{
  "n_layer": 20,
  "d_model": 768,
  "n_head": 12,
  "n_kv_head": 12,
  "head_dim": 64,
  "d_mlp": 3072,
  "vocab_size": 32000,
  "activation": "swiglu",
  "norm": "layernorm",
  "norm_place": "pre",
  "norm_eps": 1e-06,
  "positions": "rope",
  "rope_base": 191000.0,
  "rope_fraction": 0.75,
  "qk_norm": true,
  "attn_scale": 0.134,
  "bias": "none",
  "tie_embeddings": false,
  "parallel_block": false,
  "extras": ["local attention windows", "LayerScale"],
  "init": "uniform",
  "init_std_qkv": 0.0238,
  "init_std_o": 0.00376,
  "init_std_up": 0.0238,
  "init_std_down": 0.00188,
  "optimizer": "muon_variant",
  "lr": 0.00124,
  "lr_mult_o": 2.0,
  "lr_head": 0.00327,
  "warmup_steps": 0,
  "schedule": "wsd",
  "decay_fraction": 0.935,
  "decay_shape": "sqrt",
  "final_lr_fraction": 0.0,
  "batch_tokens": 131072,
  "seq_len": 384,
  "doc_mask": true,
  "train_tokens": 703200000,
  "steps": 5365,
  "dataset": "wikipedia_en"
}
Each number is 128 + 24 x the weight over its row's rms, rounded and kept within 0 to 255. Layers, rows and columns count from 0. Numbers have three digits each. The size before them is the row's rms in percent of the matrix's.

# layer 16 MLP down, 768x3072, rms 0.0365, rows 0-191, columns 928-959
099:095122167155129093138129170152079129096140169112080101121109153176105159088108081133151120155109
102:092141120152141150107135129113125103127105086142169149126087115120121152082115116075115115149149
099:122090102119098140104119180173136158120164157155095119174111119122119192143150135112146127050145
101:102162133088151130153147132120135111134085173108100100097139172111174104161132103103130082110125
100:122106128158129131140127126107114145119128104171106131147122161166109138111107160113123122143120
101:149170132166167145160134180170110103091090145110161165133117126102166103084119107144099152104132
101:123110165106091103106122077096119126126124124164135082154121146116139091071139152107132132109098
101:142112140141166104074117098123102095126127126130123143126124114130147098172131121137156142095089
100:181078140116127120111108094123120120130124123120145111155116138169136117112137121158113135133119
099:114142143150128129140106163167122144126078132138125120148128101142142123142086127161121145132112
098:106124150160117145133137122160137110119113150109105138182126125110175120158141143122129109141132
100:111098115123128141136132134095150105143122097145124104160124119127092149120141125081110151115136
100:186137142113106138154133112176138154096113137120140103148109110149120090132128123126108104123118
101:138135102079120110074088150107142103123125126163094131079150163109092134095147091124110123140107
098:155144159136142116152079139119127075111112125128077133166161114124126130135109126138141146123132
101:103117123140085079101141156140095100123142105118134160157126086171149128118108156139139135125138
101:090108139117135116115109104135103150117103151136128109108151149162123092127087130124103111127094
101:148138134132156091098098103113074150168107136132129109130138130123142141140143126130111115082103
100:121134145173124155134107127098107166127152104079122163132076079135106151163156117153193152178149
110:104140129093115106134156132144135096135115130082115124127111133095112092118122100152125101089109
099:118131164144142156112120134114135127114123145114110122111153169138112143150136173088111134170127
099:080117102110114135151093125156153126140125144172167157100156110109087132130126143136117112098084
101:130144101144118135117168142151111091164141063103117099156115136110121120100129098110112107115127
100:094135140103106090129121103148132140102130063141128124117135138103132164148168106149107138131075
099:114124112100151113113154137169178177100128151127137117146149122085117084124126144117178135200108
099:148125129090117153159136110107156170142083169107102144109083137130137149096124105102138093175111
102:153125133094122097100158151118102117132077112099147100163164152097104113062105112092119145117172
099:125145144106133120107134125106159101137153136156158157176155130157140194143142104128130099146126
100:108147191130138146094113119126148153147142132136140158119142102170101141101145101136115096095074
098:118098126121140085127148144156120144084117144124115139136143141159115129133156127134125106142106
100:152114138134168092116094129112144117136082180096124173098137137106122140147109145106126126130128
098:114089150140135137136136208172134107096116138151109124113102134133125142149109102138113136152112
099:118097142075159143092120136143167143159117152167156108105126134132127132102137133122133140116109
098:190106109098117121134129143126100110152098124143105144141108140144144152132120110167120130094123
100:109137176126110150121103094136110093114124163111066115115152121146114177124107107119129151117151
100:124120134127116087111113110116130145149136071060138139103148188116126122104139118118109152108132
101:124130098121096115132128131135138163140120095108129093122155131151107136136161106118109159162110
100:113126112121149190142160129151100143136091149128131114146157142095156119111130074106125132128152
101:145149108099151102104164139104087102148108169129073112114123161149155148115104106133158119121097
101:107181134144113123144113099114138100132126166126132105115098082138126075111123107142124115141136
100:168157086120128115177176112119107151138143132126144169142090166116129080126130105154129122117122
100:173125158108155140150146120170149168121138174139126136156120159157118127145141119155114177162120
099:092130147124121146119122092158117099089174116129134147168126070121126118131156098096063090148068
100:106140123143140120102155088114094130125107123154153135103126104119164106130098186128146147164126
099:143134085160132171093144108147134148159145125097083070106121128143109138120133135121117108106124
100:159132148136114128102131157119129123147115103169099110123105111171156114171153124131145161133115
102:188197143113173106133155140089113122111140151126141154114135166151125157129114123119163138112112
100:137091130132104123130097093132102106154124094145115144119165128096134137142148112102133139150102
101:122131107129137151163142144095100116107162109142141119107114160130157144137082115107117117092138
098:113084103182133041129140075099149111135150097139130142109158147108157168084078097138122111142112
099:136111132139107170144110125142124118135133135130117127172147149146144147152139102083131105120135
100:087116130098131119122105086125155158103102151137131099143127173145130117105119101100081112085143
101:153111183141108146143123129152082199154148149126156128093171093126154109104104088174105121126110
102:125144103100161134088177116113096111108117138091144159091111138067077145160114141171139101145161
100:129143134148132181168136166148161152097142109152140120131129121084105089125160141132136148147128
100:136141090120109137111125100129141132089126112146152138110113136130115137127105192123107141144083
099:148100123111113147152101136129148126122096079108134136120172151096138091116119145111127110118084
100:099141134146162127155180194135161099092106149088123112133094139092102129061140142152157102164125
099:096118085133072156086137132119144114119113126174124143109094175130111119105166103127122146143134
101:075111136130051118135171149152142154089132147132130152142144123109112186172101142149127157141173
099:168134155147109138103117119129159156108150145119133115126128073146095154136135159191133136113143
099:096105158108161091138103159122121121101198159153142102130131160126098140141137071137125176097126
099:143129141138113108131103130110140122161135173142150136154094088121156150158141141161124108118194
100:151101115103089126110098134136171114141130087135145111119115156157158138143138128119103144110153
101:060133124143126174096143131119120111088119115121100115127098156119116101141118128148084149128132
101:125089129111122148135143096133119090130100109157118146129123133184135156134117125134127121106109
100:097103124139108130144179145105056164159155135150129125117145104136191159143092078099115158127106
099:127089099124134114088145130108120105117151079106101106161112139113158160156137166119100110125088
100:148140120140120130135148121109111098125114133108113133090143136117160170102115108153164151125107
100:162145092194155144105111178144148077126150117146123119154113103135118119116156091127129125138146
100:078096146143073111127106152085129106125121124100123150130162106159139105141121141102080103109141
101:093108173129110105147131164118117137130152143139130106138112124145116154112110117118131098129166
100:167146084092089109107117107144179126168117134126141155160156131121178114122136137121140134106155
100:162114184162101140144112098158164148087118077140123108122153129110133106086122099163125110150115
100:090113122121101143145123150135150159119131107092151135116128147167116142109107075127113155092153
100:073136160123097143161100110147116123156132138087184127173157127118138075151133137146143148136109
100:102097069091141052109141103131142150118120119134130129131137118119119133173126098178143172116105
100:113171107130175098159089124095122162138147149153161141147143102131103157157148153150123068109164
100:090143061120124134170110134176134117178136134104085131160140101165116148135104161115091147093140
100:135102132142116133154121116111089117153099085101131142112089150151102119143106135097142133122152
099:127133169116101113121120133104134119126091086150087109160130104144091124103157160147138120096129
100:174127137104146096137121152141142123111101177135122103166138128136141095122124111136131130108114
099:121105155109172123139123153150142151140130123151116147108111156078122112134113136129157118141116
101:117157133148103140109109123149152120104093132135109104153183133112155127130171164119130143116154
100:117132089167143140164097132138134167120160174104138113125094129154112127117111128122145136139087
099:112101106210149135121122128133085142142154122139116136148097122114121121139116119130139144112123
099:172121140156129128176119104103121157122119138133203106103108098111113153118130118179124081157143
100:173111104118126088091111127085156136110133136117099124145147106156116140157092072158143136132110
099:169138079179106150111143124135106142147104142159144113124164149185109096085135094145125120170124
098:149115149110110128112103177135119142104145143133155129153131096135118107129145108148146113115129
100:109119122116148116149097123101112141100092150108155114129107085123148153122109183086137116118183
099:123134108160093150134141114161132153146095097145104138172135108123143145163131136118132150131128
100:142139137150150194152112119127160131147139137108118128146129110126137128102094124115105111122168
099:119119122126101128143122099113127145132097099162132122141110161167160158065143088129119125082146
099:178148124111138131101145179154131103115141101079159142144148155137153098100099113143158114095103
099:099104081120126138098092079131138139140132147155125166138112115098118137119117127144105123150146
099:124139105132139114133155097114145145141170139134146158126106140088097146110088127102118136069124
098:185156116139098124128160132127090123100118083123112117116136127113095127134115138125136181107140
101:120115128112124172101160169116150119124105127117144115171116116165129136099127144117122114099087
100:137128108144105098109115166134137131134137170157103121162123130144130141100115142147166134102096
099:142114099089101150153123083110123133134123110154140098109101108092128112114112121127146111133122
100:113121121093117115105123128129141166110163111140132144125118117122103112166128117117119136168095
099:124126112133105139134115125133136148100136092162139104149149123155138136147134165167133107139127
099:128144125120136146128122125159088183101115113125139144137133163110148120106136121106139126098103
100:100112101098120090103120155119154111129144091130093091120126115134131185097111114121083120133121
101:122113139138112121152158140171112082125132131125143069131176157122170180096133101124108124154132
102:115124133120168143142123095131114146147201082086101123162171152159113204152102165118106066153106
099:114141135114105122123121133081133158135137150130157126119158118082072136085138096135110123120111
100:143142198091141152130152124142138112114070168093152125119144125177165117097131089121163118123106
100:111153111113124120123126169186139144141135122105147117147117130106120130135098145162127166096119
100:147115086106134103118139130133112074118080107109136161160081077148088100092115162154084146117140
099:093120156133124125078141148152131133130133123133119083170074142137126151138150137138125107128110
098:135116147155153096114091097154115158081117094109136153092111132095090128136133093110149118131115
099:103136091170112130115128154136095126168115110141131072100091125135113116117131108096120088170112
100:124149092127161156096162093121106124103133128150087127133094095065122088152160105122126112100112
100:131102120155123130106088136151152135124130125140118128136147144141072125124149148130132119076109
099:136112117157106119118137174093126134149119112121117173120183136082111120139114163088146124082089
102:122137129145171143178134133126096127105134119096134097121129111110150106143120141116140164102121
100:135098113142118113110112155129114118106139127146107139104135128161118115155138125100126154123154
099:093107090130087157104134106128104133163140089135133102111102151092132143131145174135142127117099
100:106130139074103117127142119155128139133080117109059094103119145125127167134149123111144131129131
099:135121174114097100153166143178083117156153146150133119113112101122128167083125132146141073144103
099:122102126088128151125103127184101173117123125098122100121096147152123116143141113128126129131091
102:135136133158092108098107115110152128160155090104143155155122107109175115133117164081132119090090
100:093121123096109096130179142132130158107133115169205152143120160114117186090132130125131150135097
100:132147131123093113110137134098153147092152148148095107103144161109115115138110106123179112163105
100:128130102153124072145092120119110100115105132164134138145138107087096152132102172103088119165151
100:123118100119136116098161134137136158163100164090139127161157154135178115125110127137180081134148
100:139151125163100113124127119090151128114143113161128155135136139115117096165137146121122071143134
101:126130100128144137142078104103147107095087107141138162100147130139109107159106106091134096166106
099:176093113111102111112133104132123116135094116104163123103150112116104137098128154104126124135103
101:113132114105077126169130111133135118128130149124113093099120101109156145080125135107089102139134
099:147152093097122092117167106122144086111142144111127151121115150120131099095158085105118139110127
104:113187129146113125088137151126140157150137123095090152111098041132128155048119134130115134135129
100:141126133127124130104154131136116112153140186119145126112113113151170113109132108145159100149131
100:149122100167134158148138123124103143155147124142141141136136101093107094108121117122096146117173
097:180122133166109185137115117117170111134140098155106100110110137152134098104144088154126123142112
100:144095161140129127131122135096146124098111157167118113154141127158139108117159093120117164086142
100:088135166141163104123093130127132158074127129125143161227119138123161122127115099132136105141106
100:123125138112116163100115146143135122139104185115149116088110091123121139148152097140137129137077
101:101152136121120122127125096129103154133149140151130156140171166132086109133150138110113155153140
103:133161140112108162157111093129116136098089162130155143145128103121110179109131144132154120170163
102:179145134123163163090109149151105122123142147122156115097115104124161149155152119169160108134133
100:086099130123158129148152137124159131139082121138133138178177114157155114142135120114131085146098
098:096128081165150172135109135135119115091147138131122108139169144134132131133112108120101107129127
098:162121124105098128156153136130140144175105142141133108102151069141117116082130118127121140102079
102:141102116146119130105098146142108156188107128138110150102111166121110117147107143123095097108114
100:072120116138137109154085150115159114136124132168129138090106129109131110128096141154102075154074
099:091159141136120110131155166140096110153104120126131137166124091109135143069124136132153136134112
100:188137162139143133114108137171106077134086158151104117110097125192139150088126108140133100160122
101:118111132143132118094118144121080118133125121143138135128130131095110142148094125195157122112133
100:127150121156148167091147106136123108117146117141139094088083104145125121150117181101121100132115
100:128118131123108133130124154140158166165158144142124135160167112082100184137106123128135135132191
100:099134124129124109083134153124161121168101145134149101124144124114131144146140120113119102093119
100:149102132130118179127177136084143100140108095167144139096145168126153140141141081123145142125132
101:143080131118136113155161124130095106120159115108075158114115118092087141117115129104144144148109
099:117096130102132150104147147122157112113125135133088184104155129125108152134144119121160084115129
099:131092117124166122199152159155114156177102129139103122157138133131135111105128157121089169092121
102:110093101130152149130148157126162133131129129121123130147144160117164096128145136171119097169107
099:159084143091134145154115088113114131114140150100135111108116150153103135134150109140118141122130
101:140123153142126111115165157133128131112115100115161141113163110103116144150158085113111165108139
100:145093123139095080106157156104087093137074144132118137125131167106108172143116164089100136177141
099:128129122119135107128120115099116094129108113137159160153103128111127137131130185131128139096145
100:131144105150137144073123102126115111092159155095171110113092112105143122118118095132142107138126
101:101167134121154153161137122136122128127148157127129124116117088119127162117131105115158095154124
100:159106151088123093170112125101165144168148118134154099157089130128150156098120136113161127124197
099:119109126126111132136134133098111127126103105138114134159143150115135096129128066121117150115099
100:154069142129120150097153096086156153168147148128117138116111133152106122145131166147123102104107
101:128084079127100152123133093146130140098144105131132123110116171095090160161143151113122121113093
099:133140129077144132145116113107121131160137190138132111157145112157106103114117145149159100090156
099:155152120091121155140148140171127111155143134142123121138099124159142106161142122123122098140118
100:182122136126098130138094141139130131110135134100086110132122132119113121147125148134165127095139
102:157118123116122135086118153112129142127126105124108108144132154104131145131171115169136110131150
100:131135147149133156152179159128152178100093143112124125112120123095091125130121126141125153130155
100:111145111111077151143110144177151142121100160110095081105142123117118108082116129128120165146074
100:158124147132119126154109128163114100130180138143121119119153145089156154131128121160133068128088
100:099125118137090149137136132122103136128128115128138137137116157107181174140149129110115116080148
101:139144133127134170124134100131139119159177101148098108124123110114084135108098119112104105142110
100:107157110160167092090116121137137127138155143144120139131130155150119108116132123131119142153168
099:160086144097158156155147134132113141103146149119136148106167139099106127149104098059134095106110
100:098106147135111140130150148132124120123158092106115123139147103175134126149154164116140112155082
100:116114110109119141132069169090141116074132153116130096125109150134131136116116118125090147129133
099:114114114139139124107120128164121162123106131145067110141116151143103152142104135142146131096141
100:104109097176106097102108156118141145126177170145151193156135155104132125120114143129120127163112
101:121110118154113112082112140144092163127142143112151125120157142149097115137142184176161148127145
100:100131112168143145170129185170144129111125132124129130124121101092172138108113138079189091124153
103:144151116142139102081125128120119124113097152172135163097170158136132119110095133125124130138123
100:172153162124075118141153158082109146119141110136166133206160136113173168154117106153118164095141
099:122133145074135141146114138086119151110098115148099147145127158157123127073134170104106106143096
101:130158111074128105116124131131108074122122146120100151121165115126086146112076129134143111154128
098:139171086118074140133148146133181113130151100097113145127114162148134087085153127112155149181149
100:124114145120138142124079135119116125139112129103124141128112130146141143132103143136102127102103